{"n_kv_head": 8, "d_mlp": 1536, "norm_eps": 1e-06, "rope_base": 283000.0, "qk_norm": true, "tie_embeddings": "early", "parallel_block": false, "extras": ["local attention windows", "shifted keys", "gated attention", "exclusive self-attention", "capped logits"], "optimizer": "adamw", "beta1": 0.95, "weight_decay": 0.072, "warmup_steps": 570, "seq_len": 1024, "train_tokens": 906800000}
Each number is 50 + 12 x the weight over its row's rms, rounded and kept within 0 to 99. Layers, rows and columns count from 0. The size before them is the row's rms in percent of the matrix's.

# down: layer 6 MLP down (transposed), 1536x512, rms 0.0402, rows 779-831, columns 128-191
# up: layer 6 MLP up, 1536x512, rms 0.0502, rows 780-831, columns 128-191
down779 110:52 55 14 30 17 55 49 61 55 54 48 50 57 53 48 27 33 51 44 63 57 50 60 34 59 50 48 61 30 48 59 39 48 50 61 49 68 66 21 45 60 66 49 38 30 25 71 31 52 63 54 51 50 51 64 50 86 55 51 29 19 26 52 51
up780 095:37 60 48 56 53 51 65 60 50 44 64 41 40 33 42 33 47 30 58 47 46 67 45 61 57 49 53 59 46 45 29 42 30 50 69 24 57 37 55 59 51 46 75 53 17 16 49 50 24 65 51 45 56 68 36 44 36 68 40 27 39 47 42 77
down780 098:37 40 47 35 55 83 45 28 70 35 54 38 40 29 50 32 73 47 32 47 50 51 55 21 53 44 62 61 48 56 55 32 61 58 63 51 75 31 26 18 54 41 62 30 59 60 45 55 42 38 38 40 56 62 31 56 53 49 60 56 52 49 35 27
up781 089:70 48 56 63 50 58 53 50 61 57 59 37 71 40 62 40 46 19 40 44 69 70 40 48 36 52 41 57 51 35 28 56 36 50 45 31 48 44 48 36 13 43 59 83 59 45 48 63 46 53 37 47 45 34 58 41 33 66 46 46 63 64 37 42
down781 089:45 47 34 50 48 47 58 34 51 24 76 62 50 56 53 81 27 30 59 40 52 58 35 65 37 43 80 67 56 47 38 50 52 42 53 33 61 48 48 59 59 38 48 01 54 44 69 48 81 57 37 32 54 65 43 47 54 63 46 69 31 49 55 48
up782 096:41 36 46 55 49 62 56 60 36 42 66 57 51 30 52 49 58 57 52 34 74 45 44 62 70 32 22 43 59 48 56 40 57 61 51 48 72 49 58 64 57 51 44 53 57 32 47 66 34 46 45 57 70 46 55 47 53 38 49 67 53 56 44 47
down782 092:74 74 54 44 45 63 54 42 48 41 49 61 66 22 32 27 48 62 59 34 51 56 52 58 35 42 39 48 38 40 26 47 60 55 41 67 64 55 66 63 46 57 55 47 54 43 52 70 70 41 60 36 46 42 49 54 45 62 63 48 73 39 59 60
up783 112:53 49 52 47 63 32 63 43 37 51 26 57 53 62 57 58 65 60 74 61 63 40 68 44 67 69 52 56 63 20 41 59 47 50 54 55 43 58 47 38 40 51 68 45 29 42 54 52 39 51 52 45 58 35 55 42 61 33 37 72 32 59 31 58
down783 112:45 57 51 37 47 73 48 58 47 61 65 29 38 72 54 66 56 49 45 49 54 48 35 43 74 43 99 53 43 52 63 35 23 46 48 37 43 69 30 53 48 64 48 54 51 36 52 49 66 61 48 58 51 47 59 54 30 53 50 54 63 38 52 46
up784 102:77 48 55 43 58 47 47 52 56 50 53 47 59 39 48 38 56 71 36 40 39 26 78 53 47 16 52 83 38 56 45 39 42 44 48 40 44 59 42 55 57 50 33 46 46 40 60 47 27 61 69 45 56 32 70 55 74 61 47 43 54 44 59 56
down784 106:72 26 58 60 51 62 43 71 44 67 39 35 58 64 49 45 52 43 40 43 58 50 51 55 31 46 48 59 52 52 55 54 39 53 44 43 47 44 60 52 53 45 54 72 59 71 68 51 58 49 41 39 69 49 39 38 56 37 53 39 56 55 40 41
up785 098:30 31 41 38 59 49 57 55 47 39 31 62 67 45 60 38 50 35 53 32 37 59 56 62 47 58 27 60 67 44 68 39 22 68 63 50 66 52 59 42 50 49 71 75 35 40 36 56 56 64 52 46 63 38 59 44 35 60 52 50 68 38 47 64
down785 098:47 46 50 64 69 42 51 44 47 71 54 67 52 30 38 31 49 67 39 38 45 47 57 41 40 41 52 41 59 68 50 33 50 51 43 51 55 63 45 67 44 57 42 38 64 64 59 66 79 62 67 44 31 23 54 31 65 67 56 59 46 47 61 30
up786 110:32 66 47 45 62 72 63 44 30 33 36 47 47 60 62 51 72 46 46 48 44 48 35 29 40 36 55 58 67 51 47 64 49 65 57 44 38 65 65 58 23 36 76 66 60 41 44 65 45 70 64 51 52 37 48 51 49 51 36 28 39 38 51 66
down786 115:35 55 47 50 46 61 57 55 59 37 42 39 51 33 48 52 61 55 49 62 47 60 73 55 54 39 30 43 66 46 64 51 72 42 56 44 49 45 61 70 63 58 42 50 55 53 57 33 51 66 32 79 65 28 53 42 49 56 54 53 67 30 45 53
up787 102:58 60 50 59 37 49 63 46 43 43 40 76 37 76 60 34 52 52 60 44 59 35 52 67 42 59 55 52 54 42 63 44 50 40 50 40 44 65 39 74 43 32 64 53 60 34 37 62 55 57 34 47 55 46 57 65 45 35 41 72 63 61 44 52
down787 097:57 40 60 54 68 52 59 39 43 55 40 39 33 58 26 59 56 30 36 67 59 53 55 51 23 54 63 52 67 50 59 39 57 41 51 79 56 52 54 63 47 52 68 42 55 57 50 49 52 57 51 59 50 54 47 57 39 40 37 41 41 46 40 46
up788 098:54 58 19 51 48 53 51 62 41 49 58 66 55 42 57 52 46 56 49 67 35 35 57 54 51 71 56 41 57 47 31 57 49 55 46 55 31 45 48 44 62 53 32 62 40 50 56 66 45 48 42 58 49 30 32 44 60 56 07 54 60 50 60 46
down788 094:23 35 40 61 74 61 51 50 37 47 47 31 61 42 44 46 51 57 66 44 36 53 37 22 38 30 48 55 55 44 56 47 62 47 44 27 71 50 44 76 45 66 75 60 43 53 50 53 55 51 39 34 56 54 65 28 63 35 53 49 51 72 46 46
up789 093:61 53 55 55 33 50 43 65 47 59 40 58 48 25 59 46 50 43 36 70 53 42 55 80 48 59 40 33 42 30 37 68 66 43 28 53 41 58 60 57 26 51 41 52 61 61 61 49 30 42 34 48 64 42 51 54 40 34 50 56 41 29 42 22
down789 088:48 34 48 54 60 49 54 46 68 26 37 49 31 30 53 48 55 25 68 70 40 53 68 53 43 48 44 50 44 61 49 41 44 44 30 30 44 46 43 52 32 63 77 44 56 70 47 60 51 50 76 50 29 65 31 63 52 63 42 50 62 52 45 33
up790 099:57 57 37 58 71 58 63 53 54 61 54 39 49 52 42 43 63 37 38 47 74 43 58 39 41 63 47 31 40 47 65 58 65 46 40 32 51 63 57 49 41 33 49 49 48 46 40 79 49 57 28 56 34 31 45 45 51 54 58 50 47 59 39 49
down790 103:70 62 44 45 59 50 39 38 43 38 31 55 54 59 57 40 54 53 57 51 55 44 54 60 59 15 67 53 42 45 57 40 36 30 44 57 52 56 58 14 47 58 23 54 54 34 57 44 67 53 50 32 49 45 57 54 50 48 51 52 62 32 65 47
up791 104:30 48 33 37 34 47 56 56 45 47 37 48 51 41 54 30 50 23 47 63 57 37 36 52 57 41 52 50 44 38 45 51 48 41 48 58 36 65 63 36 41 47 71 62 53 37 51 42 60 58 58 26 48 68 40 32 29 49 31 48 33 55 23 60
down791 107:45 45 44 40 43 56 50 59 61 29 46 38 29 51 48 48 39 39 47 54 19 35 54 54 72 76 49 44 31 66 52 22 61 68 52 53 44 37 65 42 52 62 49 68 37 40 79 60 46 71 46 57 59 66 45 39 33 70 37 65 57 46 39 29
up792 105:49 57 63 54 55 52 39 20 32 60 44 53 76 55 28 37 45 57 46 51 34 53 52 53 31 25 47 72 49 56 40 51 63 70 41 44 45 62 53 54 37 62 58 59 46 40 25 45 50 59 40 65 78 51 55 58 57 58 37 46 78 34 44 40
down792 107:74 46 55 51 57 53 35 56 59 39 60 34 67 54 56 54 68 55 33 61 46 51 37 42 66 50 49 45 39 54 46 36 52 70 26 59 52 55 49 46 62 42 51 35 57 57 25 55 72 42 20 56 67 48 63 35 47 52 51 53 63 35 68 66
up793 104:72 44 50 46 51 47 55 69 57 69 49 36 46 26 57 31 36 43 59 36 58 40 52 61 58 43 38 51 62 32 39 31 71 37 34 59 30 49 55 43 24 39 68 48 61 27 60 53 53 53 29 58 50 38 40 34 69 50 54 33 49 47 27 36
down793 105:43 39 59 63 52 49 43 42 68 56 62 60 55 32 65 44 54 55 52 43 64 60 49 63 46 56 49 28 30 48 38 54 49 54 37 50 36 59 51 38 42 68 55 63 69 58 51 58 67 31 35 62 54 57 49 64 33 45 51 54 27 72 55 55
up794 096:37 59 54 48 64 63 44 79 34 46 46 47 46 70 40 31 52 69 42 47 33 65 42 49 33 39 55 49 58 58 68 46 58 41 41 23 55 61 54 42 44 37 50 60 51 38 61 45 44 63 58 74 60 50 45 58 46 50 68 34 32 49 43 39
down794 099:51 60 40 48 58 57 36 54 64 34 39 58 40 58 61 55 46 44 45 51 44 51 56 83 58 67 30 49 56 32 43 38 53 53 49 53 68 49 57 51 46 42 46 52 62 52 53 39 58 37 34 49 64 61 55 31 65 24 30 42 54 53 42 66
up795 102:42 31 48 36 52 45 34 47 36 43 50 34 67 52 64 49 57 64 48 31 42 43 55 49 80 81 32 40 66 48 63 36 60 80 52 30 33 71 39 52 53 39 32 58 39 38 46 72 49 69 67 44 76 55 47 39 51 41 50 65 30 65 60 59
down795 100:51 62 55 42 38 59 60 39 63 48 44 50 39 52 68 38 51 35 32 57 38 57 76 41 36 53 50 35 54 43 53 40 39 44 42 65 53 69 50 47 61 58 43 67 50 55 61 47 43 55 52 47 59 59 42 48 60 45 40 54 58 35 31 28
up796 101:39 49 65 63 51 37 55 56 28 47 53 42 38 34 75 53 53 43 40 45 40 62 49 62 39 66 46 52 52 46 67 68 18 51 57 58 59 57 33 40 40 57 55 57 62 53 42 63 58 53 29 47 62 22 57 44 32 28 16 52 43 36 52 62
down796 103:63 59 54 50 57 48 48 67 51 59 55 48 69 60 11 51 58 55 35 83 58 52 34 64 42 67 55 50 57 71 44 58 49 63 64 83 51 44 78 58 31 34 53 43 33 35 57 57 39 65 50 78 71 49 60 50 56 63 60 47 43 50 44 49
up797 099:72 72 54 55 26 62 34 57 66 56 50 62 58 31 58 57 57 47 74 36 35 57 76 40 51 29 49 49 62 55 35 20 47 64 46 62 32 45 68 71 46 45 53 52 56 45 36 47 33 51 74 30 67 60 37 65 46 68 58 53 61 44 58 47
down797 100:63 44 47 39 80 68 39 72 39 42 42 38 43 52 47 69 55 52 36 60 22 59 56 70 42 58 42 56 44 74 36 51 44 66 30 29 51 34 53 34 50 50 48 40 64 37 36 80 51 47 53 67 64 49 50 47 49 51 61 45 53 60 56 62
up798 092:51 51 48 45 66 41 57 31 56 42 67 53 68 64 41 53 59 55 47 54 51 70 62 32 50 42 60 50 46 59 48 62 37 51 25 57 22 72 60 44 63 51 30 52 43 46 48 59 58 70 81 62 48 35 66 48 33 54 39 62 43 66 56 58
down798 090:51 43 66 45 47 51 43 55 42 73 52 67 58 37 72 63 32 46 42 51 57 56 51 64 25 25 37 49 49 44 55 39 59 50 48 44 36 47 25 52 59 61 54 63 49 54 53 56 53 52 66 36 53 62 48 54 52 38 49 43 53 46 58 41
up799 106:47 49 39 61 72 55 50 41 53 39 43 46 62 38 53 35 49 54 56 52 38 44 61 53 60 45 53 54 56 53 40 56 52 51 60 72 29 54 58 41 61 39 58 38 53 49 66 52 38 46 45 44 47 43 62 41 59 71 70 48 37 49 39 62
down799 106:51 22 40 49 50 46 66 47 52 47 38 51 52 48 55 41 44 48 45 26 66 64 71 62 14 53 62 51 61 54 62 52 64 65 26 47 14 57 57 51 50 30 44 60 39 49 28 40 40 59 41 30 29 55 57 46 67 18 55 46 51 44 28 61
up800 099:44 55 41 44 48 45 43 50 54 45 41 46 32 43 33 43 58 57 29 53 36 29 35 35 43 47 57 71 44 71 44 62 59 40 32 29 58 55 52 50 64 36 42 31 41 17 66 84 33 50 67 57 47 25 48 60 49 49 48 66 67 33 29 63
down800 099:61 56 65 45 53 62 40 34 54 47 56 56 59 51 24 64 32 41 59 51 49 26 38 49 63 49 62 43 32 55 78 52 30 44 45 44 51 66 36 47 52 58 50 63 54 55 40 21 48 52 37 51 37 48 55 59 62 60 42 47 44 63 51 52
up801 103:56 36 69 62 46 39 25 33 43 42 28 53 25 38 58 41 76 54 35 48 37 47 31 51 57 47 47 61 58 54 49 48 40 50 41 54 61 45 66 61 38 50 58 60 55 46 61 55 48 59 74 49 39 27 35 51 59 42 49 40 61 29 27 43
down801 103:72 58 54 46 68 58 36 48 46 59 71 43 49 45 48 46 91 42 70 49 28 49 58 66 80 78 45 59 31 37 34 40 61 39 48 34 47 47 49 53 35 27 54 50 54 55 46 38 54 48 38 34 63 58 77 72 58 36 47 52 30 70 40 44
up802 128:57 54 37 72 41 76 50 38 51 66 16 62 46 64 44 53 37 25 56 37 43 64 65 40 51 61 54 54 40 38 41 57 48 48 48 53 41 51 62 51 28 59 55 48 53 39 37 38 27 59 70 40 65 45 49 33 62 58 19 50 37 59 45 70
down802 120:56 49 41 48 49 64 45 65 42 53 37 42 56 65 74 48 23 43 34 59 29 55 62 48 57 57 54 69 55 42 51 48 50 40 50 70 38 49 57 50 51 31 69 43 31 50 52 39 55 49 24 44 63 46 46 66 56 63 38 51 52 77 51 27
up803 110:48 45 46 69 76 32 32 64 53 83 60 53 47 49 49 46 64 39 67 44 39 55 60 40 49 60 28 71 57 30 48 51 59 37 55 48 38 54 44 46 64 45 51 49 39 38 52 47 30 64 45 58 39 64 51 42 46 53 41 45 65 55 38 54
down803 115:77 65 43 53 53 20 41 28 51 66 47 28 36 37 56 49 51 47 65 40 31 60 61 55 59 48 36 45 46 52 46 64 45 34 57 26 45 50 31 37 62 48 45 34 44 47 26 38 64 53 43 53 55 61 66 46 61 62 47 52 54 44 47 54
up804 096:50 21 45 38 63 68 62 36 49 30 50 59 58 45 49 47 34 36 46 58 61 35 64 47 64 36 48 47 36 54 45 33 45 30 41 42 54 52 54 72 68 49 63 41 36 32 61 63 48 67 50 55 53 59 42 42 58 35 25 46 53 61 43 47
down804 096:54 47 59 64 65 60 60 59 50 44 32 52 54 26 60 40 41 58 38 53 33 60 26 31 38 58 46 55 65 47 56 53 59 63 40 39 51 38 46 51 48 46 66 50 55 49 47 46 58 44 66 50 61 41 49 41 59 58 33 42 31 36 47 25
up805 095:63 42 64 59 47 49 59 34 56 51 54 64 37 57 49 44 51 36 40 55 39 43 70 36 61 37 28 32 61 74 57 49 47 70 56 41 46 53 50 59 50 35 47 42 57 49 58 66 47 65 27 52 48 26 38 56 47 37 49 61 34 38 63 65
down805 098:38 65 74 37 38 54 43 53 76 43 43 42 58 44 51 41 56 46 54 48 42 70 60 46 72 42 35 43 48 46 48 46 65 54 76 68 54 55 52 33 47 71 49 42 64 56 45 51 56 27 49 47 30 51 52 41 23 55 41 38 48 21 52 66
up806 103:79 43 64 56 59 75 31 53 53 58 54 50 63 64 44 38 55 51 44 34 46 61 48 70 63 64 54 51 57 44 55 57 53 69 54 52 40 46 68 44 45 32 33 66 51 65 66 58 35 80 68 62 54 45 60 39 36 55 28 49 39 61 23 74
down806 107:44 67 40 61 42 47 40 60 41 56 74 25 51 50 42 61 27 41 24 40 38 44 56 57 50 36 46 79 45 72 56 67 56 46 38 60 51 41 43 39 42 45 51 30 29 64 72 68 63 51 51 53 50 55 42 51 45 43 71 78 41 41 59 30
up807 102:38 51 39 45 79 54 37 62 57 39 42 48 58 25 49 44 50 65 47 44 54 39 42 52 38 37 54 75 46 44 55 75 57 57 29 35 60 39 55 78 38 37 44 56 37 29 31 63 51 48 40 49 43 56 48 36 52 47 51 61 62 59 43 42
down807 100:56 66 45 41 54 44 43 41 41 67 55 32 54 35 34 28 63 48 38 39 62 63 62 28 56 41 39 44 37 50 41 41 90 57 47 56 65 46 48 49 47 24 42 43 32 42 59 59 57 38 28 52 57 50 37 26 51 75 49 28 42 48 36 33
up808 098:51 35 55 42 33 30 36 87 54 57 59 63 52 30 61 38 44 76 54 59 74 48 72 52 40 44 40 45 57 29 38 41 33 28 44 61 57 67 69 36 34 42 26 41 47 57 64 66 26 45 47 78 49 45 35 58 29 39 56 48 48 35 64 55
down808 097:38 45 56 49 58 51 53 29 37 59 37 45 31 33 44 55 74 46 68 39 63 32 57 41 63 58 47 56 46 52 60 48 71 64 65 37 55 53 51 56 51 51 69 49 56 47 33 52 61 57 53 53 68 26 43 41 38 36 69 67 38 44 67 40
up809 107:22 49 36 59 50 62 26 60 48 53 56 54 46 45 56 60 49 47 51 56 41 58 65 48 58 39 47 44 44 40 47 57 50 61 51 68 52 38 40 53 51 47 52 44 37 67 65 59 40 56 55 56 35 59 54 55 29 53 28 72 36 67 37 41
down809 104:47 56 45 50 46 44 64 47 44 51 64 48 44 41 42 74 60 34 48 45 49 56 46 51 56 36 71 27 52 31 52 37 27 45 59 54 30 33 63 62 29 57 49 36 71 35 37 48 20 58 34 41 40 45 43 55 37 56 54 54 50 63 50 61
up810 095:39 62 66 43 51 63 31 45 47 55 51 44 57 34 48 30 41 58 44 73 44 55 40 39 42 45 70 68 60 29 55 59 39 57 67 59 40 75 29 45 56 43 54 52 38 44 49 68 56 37 61 58 52 52 54 42 38 57 51 34 66 44 62 63
down810 095:63 75 60 46 52 35 54 32 59 52 78 59 50 62 73 70 34 34 56 56 57 59 43 45 55 77 66 38 62 51 56 34 56 58 72 51 60 47 75 48 67 50 75 45 74 52 51 65 37 55 49 58 54 47 60 61 37 42 54 34 74 53 54 53
up811 106:36 56 59 67 50 47 41 44 44 68 64 47 67 40 34 31 42 41 47 58 42 65 51 48 54 45 66 73 42 51 51 32 62 48 44 26 33 57 50 30 57 63 42 40 54 47 42 38 43 66 52 45 56 64 32 25 47 67 23 65 36 38 32 37
down811 107:50 59 34 62 47 35 62 50 31 57 45 48 38 56 49 78 47 41 47 48 34 61 56 62 58 43 50 50 76 56 40 36 52 45 44 52 67 54 27 73 39 34 60 59 49 73 42 63 52 41 40 35 56 53 47 63 53 42 78 64 56 62 44 43
up812 093:35 59 46 42 55 36 68 41 25 52 65 50 48 64 51 35 53 59 50 45 55 67 44 52 59 50 54 49 65 60 39 48 51 68 36 45 66 62 48 45 46 31 43 70 43 36 61 72 57 58 74 46 70 41 39 47 37 53 32 66 54 54 40 65
down812 099:46 50 36 83 54 49 76 39 68 38 46 78 34 47 56 40 69 46 19 30 44 53 49 49 60 40 60 49 31 52 46 59 62 27 53 39 46 62 46 53 53 58 52 59 50 65 36 67 55 47 52 55 58 74 80 61 50 52 38 41 36 57 59 71
up813 099:70 29 36 48 34 58 30 51 61 44 40 51 33 74 76 42 33 45 40 56 66 47 69 62 44 69 38 46 35 40 47 45 56 45 75 42 28 65 84 62 37 46 54 43 48 37 46 58 46 64 43 54 57 46 33 64 37 62 53 50 43 54 54 62
down813 101:32 54 50 42 68 45 53 52 50 38 69 50 42 36 49 64 42 67 71 26 46 52 41 60 48 71 52 31 55 56 44 70 58 70 54 44 57 47 26 51 48 59 51 74 55 50 34 32 41 57 67 47 78 41 65 32 44 59 27 51 45 37 50 43
up814 094:35 32 39 58 59 40 45 33 56 36 54 42 57 51 60 64 55 42 48 55 45 45 35 56 47 61 37 39 56 45 68 66 54 35 63 29 59 38 60 49 41 50 69 67 56 45 44 61 67 56 64 56 40 34 54 45 56 81 79 60 53 42 61 39
down814 092:47 40 76 39 40 71 44 45 50 53 55 67 20 58 53 49 50 49 57 54 34 71 59 40 58 50 51 55 34 55 52 58 30 46 52 56 69 57 53 37 47 52 50 62 41 43 54 55 48 49 56 55 46 57 82 55 58 49 59 63 55 58 57 25
up815 099:44 37 46 54 33 78 53 76 50 61 40 35 58 59 46 73 33 64 77 17 66 35 63 66 64 64 56 61 38 58 47 46 42 63 52 27 56 59 52 48 32 46 44 68 46 35 51 44 50 49 38 43 59 35 46 39 40 45 63 54 55 73 70 50
down815 101:54 50 55 32 54 64 43 46 60 57 60 28 58 65 34 50 59 63 62 59 35 61 60 53 63 65 37 38 55 54 42 34 45 48 39 63 48 36 50 47 69 42 55 34 34 61 49 64 54 59 27 08 43 67 44 44 34 43 63 43 64 38 65 60
up816 102:51 33 59 56 68 77 14 40 49 57 38 45 28 36 46 60 38 51 45 40 67 46 39 67 51 51 52 31 53 38 52 69 53 44 75 38 32 52 36 49 62 43 57 45 35 43 56 71 69 47 50 43 55 54 67 61 70 62 56 56 36 24 57 56
down816 100:33 38 45 69 59 59 36 67 51 34 45 36 73 51 63 47 29 56 62 55 34 59 60 48 47 49 57 71 34 54 33 44 77 19 46 43 39 60 64 37 34 43 68 50 47 57 43 50 53 54 41 51 52 49 48 70 42 37 38 33 34 60 26 53
up817 100:62 47 66 52 50 64 35 78 39 73 47 59 63 46 51 49 53 51 56 39 53 42 33 46 61 31 44 32 40 48 46 46 60 49 42 50 54 66 53 67 49 48 72 64 47 62 69 73 68 37 34 15 49 65 24 65 36 36 47 55 53 57 47 67
down817 089:63 70 61 63 42 35 64 55 51 55 82 61 35 59 46 68 33 47 33 60 52 49 44 58 38 57 72 66 83 74 59 50 66 59 69 36 54 56 56 65 69 56 68 47 35 43 58 57 46 32 39 73 36 65 44 60 54 61 21 61 42 72 53 35
up818 104:38 25 43 57 82 70 39 45 35 52 68 34 61 34 65 36 55 46 55 45 47 54 66 54 60 52 66 34 48 37 47 43 51 39 50 39 50 82 42 35 48 66 60 53 56 52 47 42 41 67 52 33 60 47 50 60 45 50 27 65 48 67 35 71
down818 104:68 57 66 68 75 42 46 60 41 63 44 54 49 37 66 55 57 55 61 48 48 27 46 72 33 55 44 50 50 39 38 47 17 53 55 43 56 36 52 68 32 48 38 52 55 58 57 48 63 56 77 55 61 39 55 49 46 40 23 48 31 57 39 61
up819 105:66 45 75 49 43 47 47 47 45 78 48 68 35 45 46 68 66 43 58 40 60 59 63 44 71 69 46 44 33 57 52 67 42 45 54 47 56 57 63 53 44 44 63 60 55 42 30 55 58 52 42 50 43 50 44 31 47 58 55 37 59 55 55 52
down819 108:42 40 56 24 59 65 58 70 63 49 49 51 63 47 42 55 63 58 42 58 48 54 51 40 48 55 44 62 39 68 70 62 61 44 53 59 49 33 50 47 67 42 59 48 28 38 57 36 35 47 44 63 63 42 49 50 44 34 65 63 51 36 57 51
up820 106:44 45 60 45 65 28 48 56 35 47 40 53 53 54 58 36 69 45 66 64 39 47 54 61 59 47 49 53 41 33 61 53 36 66 51 78 26 53 38 37 42 57 54 33 39 56 41 39 47 84 38 46 58 56 54 45 63 49 35 61 72 34 43 56
down820 105:44 48 44 46 52 34 46 45 64 57 53 64 31 48 55 42 36 33 27 42 56 51 76 57 47 26 19 60 48 40 54 37 44 75 66 34 43 53 43 72 47 53 42 35 48 39 27 50 38 81 51 53 48 58 51 63 58 30 40 48 45 51 65 51
up821 091:59 55 46 54 35 30 58 46 29 69 56 41 43 39 42 56 41 49 47 31 44 42 28 63 58 50 23 44 33 56 49 45 47 55 61 44 53 83 53 68 36 49 45 79 36 61 57 55 60 60 41 49 47 51 68 53 49 56 45 77 34 59 33 50
down821 093:56 55 43 60 57 38 33 53 73 52 48 42 46 71 42 35 74 57 70 32 36 44 52 61 30 54 35 42 59 49 53 50 45 54 47 52 61 59 60 53 49 40 49 54 70 50 58 45 51 60 50 36 45 48 46 35 49 42 31 74 44 63 36 45
up822 099:50 43 49 73 48 47 50 30 55 49 55 64 48 38 38 51 49 53 34 34 46 43 37 39 47 38 45 49 65 47 59 34 55 45 42 56 48 52 30 15 20 51 77 27 61 45 47 56 56 57 54 60 38 39 62 53 70 53 43 60 32 47 61 50
down822 098:48 70 47 30 19 53 27 62 44 48 52 63 62 71 42 50 63 32 54 34 60 69 68 69 60 66 35 61 57 66 32 32 60 60 60 49 38 71 52 63 52 52 55 50 61 61 49 51 53 77 68 52 50 61 49 44 45 47 48 52 73 55 20 40
up823 087:40 44 35 52 57 57 57 49 43 54 59 71 42 38 62 20 46 49 60 57 64 45 48 23 54 27 44 35 60 63 74 79 26 50 60 49 61 72 44 66 61 29 52 67 57 52 40 46 26 65 61 27 57 57 37 64 48 61 58 34 48 49 57 35
down823 088:58 55 67 39 36 21 50 81 67 60 67 51 51 63 58 42 44 28 47 43 43 50 44 36 54 65 41 42 41 31 50 51 38 71 66 52 50 45 36 54 39 64 61 50 58 46 56 41 57 51 48 34 51 56 48 42 43 66 41 60 30 51 36 44
up824 108:49 53 33 63 42 73 53 58 55 39 40 35 41 65 64 41 56 44 49 60 58 43 64 71 59 79 52 42 47 29 35 69 63 55 30 31 24 56 64 59 47 48 65 65 41 69 46 63 61 55 41 26 51 31 42 49 50 44 23 53 43 43 41 60
down824 105:63 65 46 36 40 32 58 50 44 49 47 36 39 46 49 62 48 52 39 44 54 51 48 56 37 47 36 31 70 26 59 50 57 47 12 49 72 44 65 48 59 43 50 58 24 22 54 59 40 27 72 46 49 51 45 57 51 75 48 47 20 51 53 56
up825 106:29 42 56 46 57 75 36 69 66 53 44 64 25 58 52 52 55 45 55 42 45 37 54 34 47 56 45 40 58 43 58 62 60 48 56 42 59 52 46 50 42 22 38 51 56 56 62 52 59 41 48 52 48 63 30 56 51 66 35 54 56 28 43 55
down825 100:64 39 41 40 33 56 66 66 53 57 39 32 57 47 48 47 32 54 41 40 55 22 51 47 33 33 37 72 47 56 60 54 46 58 44 69 63 69 24 46 57 54 65 37 63 63 67 46 28 40 50 69 48 21 48 54 40 55 45 25 60 31 52 42
up826 105:63 49 55 42 56 69 42 64 59 40 42 76 77 63 62 60 73 55 69 49 58 41 52 51 72 38 45 55 64 61 44 57 52 66 53 47 35 32 39 48 53 58 38 44 50 58 29 54 47 57 74 40 47 62 36 59 58 49 45 54 42 57 39 59
down826 107:55 73 47 57 57 05 49 67 55 46 34 50 36 56 66 53 39 62 34 41 59 67 37 54 38 52 61 34 62 45 51 48 36 72 47 53 43 51 72 54 56 48 60 56 58 49 60 36 51 49 42 55 60 50 80 56 68 43 33 45 18 55 49 46
up827 100:42 44 36 60 59 70 57 44 41 60 39 57 49 48 33 49 48 41 57 42 63 67 60 58 44 36 49 47 65 34 59 42 08 66 52 27 31 60 48 34 65 23 62 32 52 31 53 58 48 62 48 43 57 50 36 52 50 60 53 29 61 58 28 55
down827 102:52 48 47 48 47 45 51 47 51 56 60 37 35 51 55 27 73 63 65 58 47 66 53 38 66 65 59 59 32 58 59 56 70 45 54 43 51 39 52 48 65 45 37 30 51 60 54 60 55 59 60 64 41 45 47 48 38 31 44 60 59 51 52 60
up828 100:23 52 47 55 53 62 57 65 56 49 35 69 32 30 67 71 57 44 46 50 31 62 69 74 50 26 43 53 37 51 62 53 55 43 22 64 39 60 63 78 45 44 56 47 29 65 49 56 67 65 53 46 70 44 47 61 46 64 65 50 43 51 61 42
down828 102:40 48 46 54 45 54 45 43 87 57 41 60 50 58 57 68 73 64 64 46 70 61 45 37 47 31 28 60 70 63 59 31 75 45 58 40 63 42 51 55 42 30 44 70 30 48 53 39 73 52 52 44 42 47 56 60 45 62 41 56 45 27 47 47
up829 106:79 31 60 57 53 35 59 50 44 72 45 69 45 62 45 51 52 49 49 43 58 46 66 64 43 54 23 55 57 54 59 59 18 28 38 38 43 46 36 35 47 47 47 50 35 39 55 42 31 56 67 44 65 61 42 29 74 35 45 33 42 55 51 40
down829 106:60 59 56 39 39 45 48 62 53 52 51 53 56 60 44 50 68 59 45 47 27 59 43 37 56 54 66 40 37 61 69 38 58 43 55 40 56 63 55 56 67 51 45 27 58 35 46 21 45 46 56 31 40 69 45 51 43 84 72 50 69 38 47 51
up830 091:15 58 59 32 60 41 50 32 67 46 46 66 50 50 55 55 40 53 40 53 44 54 30 40 42 58 36 38 67 56 52 61 55 71 55 51 31 58 72 73 36 65 72 55 33 44 43 31 44 73 54 39 40 45 61 37 62 39 13 37 34 29 60 47
down830 091:50 72 43 51 49 63 31 52 40 47 55 75 63 26 33 47 59 44 43 44 57 58 48 49 45 60 45 55 50 56 32 52 40 60 43 33 51 46 44 37 57 28 52 51 60 54 52 58 47 70 46 45 62 65 52 69 47 54 34 49 38 46 51 33
up831 091:37 53 44 70 57 42 42 56 53 48 56 60 67 48 50 45 34 61 65 53 42 38 44 57 56 40 30 80 49 44 32 63 59 57 50 39 51 62 49 52 47 36 50 70 38 33 47 66 54 45 62 34 44 53 49 57 62 57 29 56 58 52 43 64
down831 093:72 43 66 34 49 46 56 61 63 38 32 36 37 43 36 80 64 67 56 53 44 32 54 19 40 47 43 60 31 52 57 47 54 28 41 61 49 56 38 42 67 49 61 37 50 51 54 43 31 51 42 39 18 58 63 60 42 58 54 52 59 54 60 56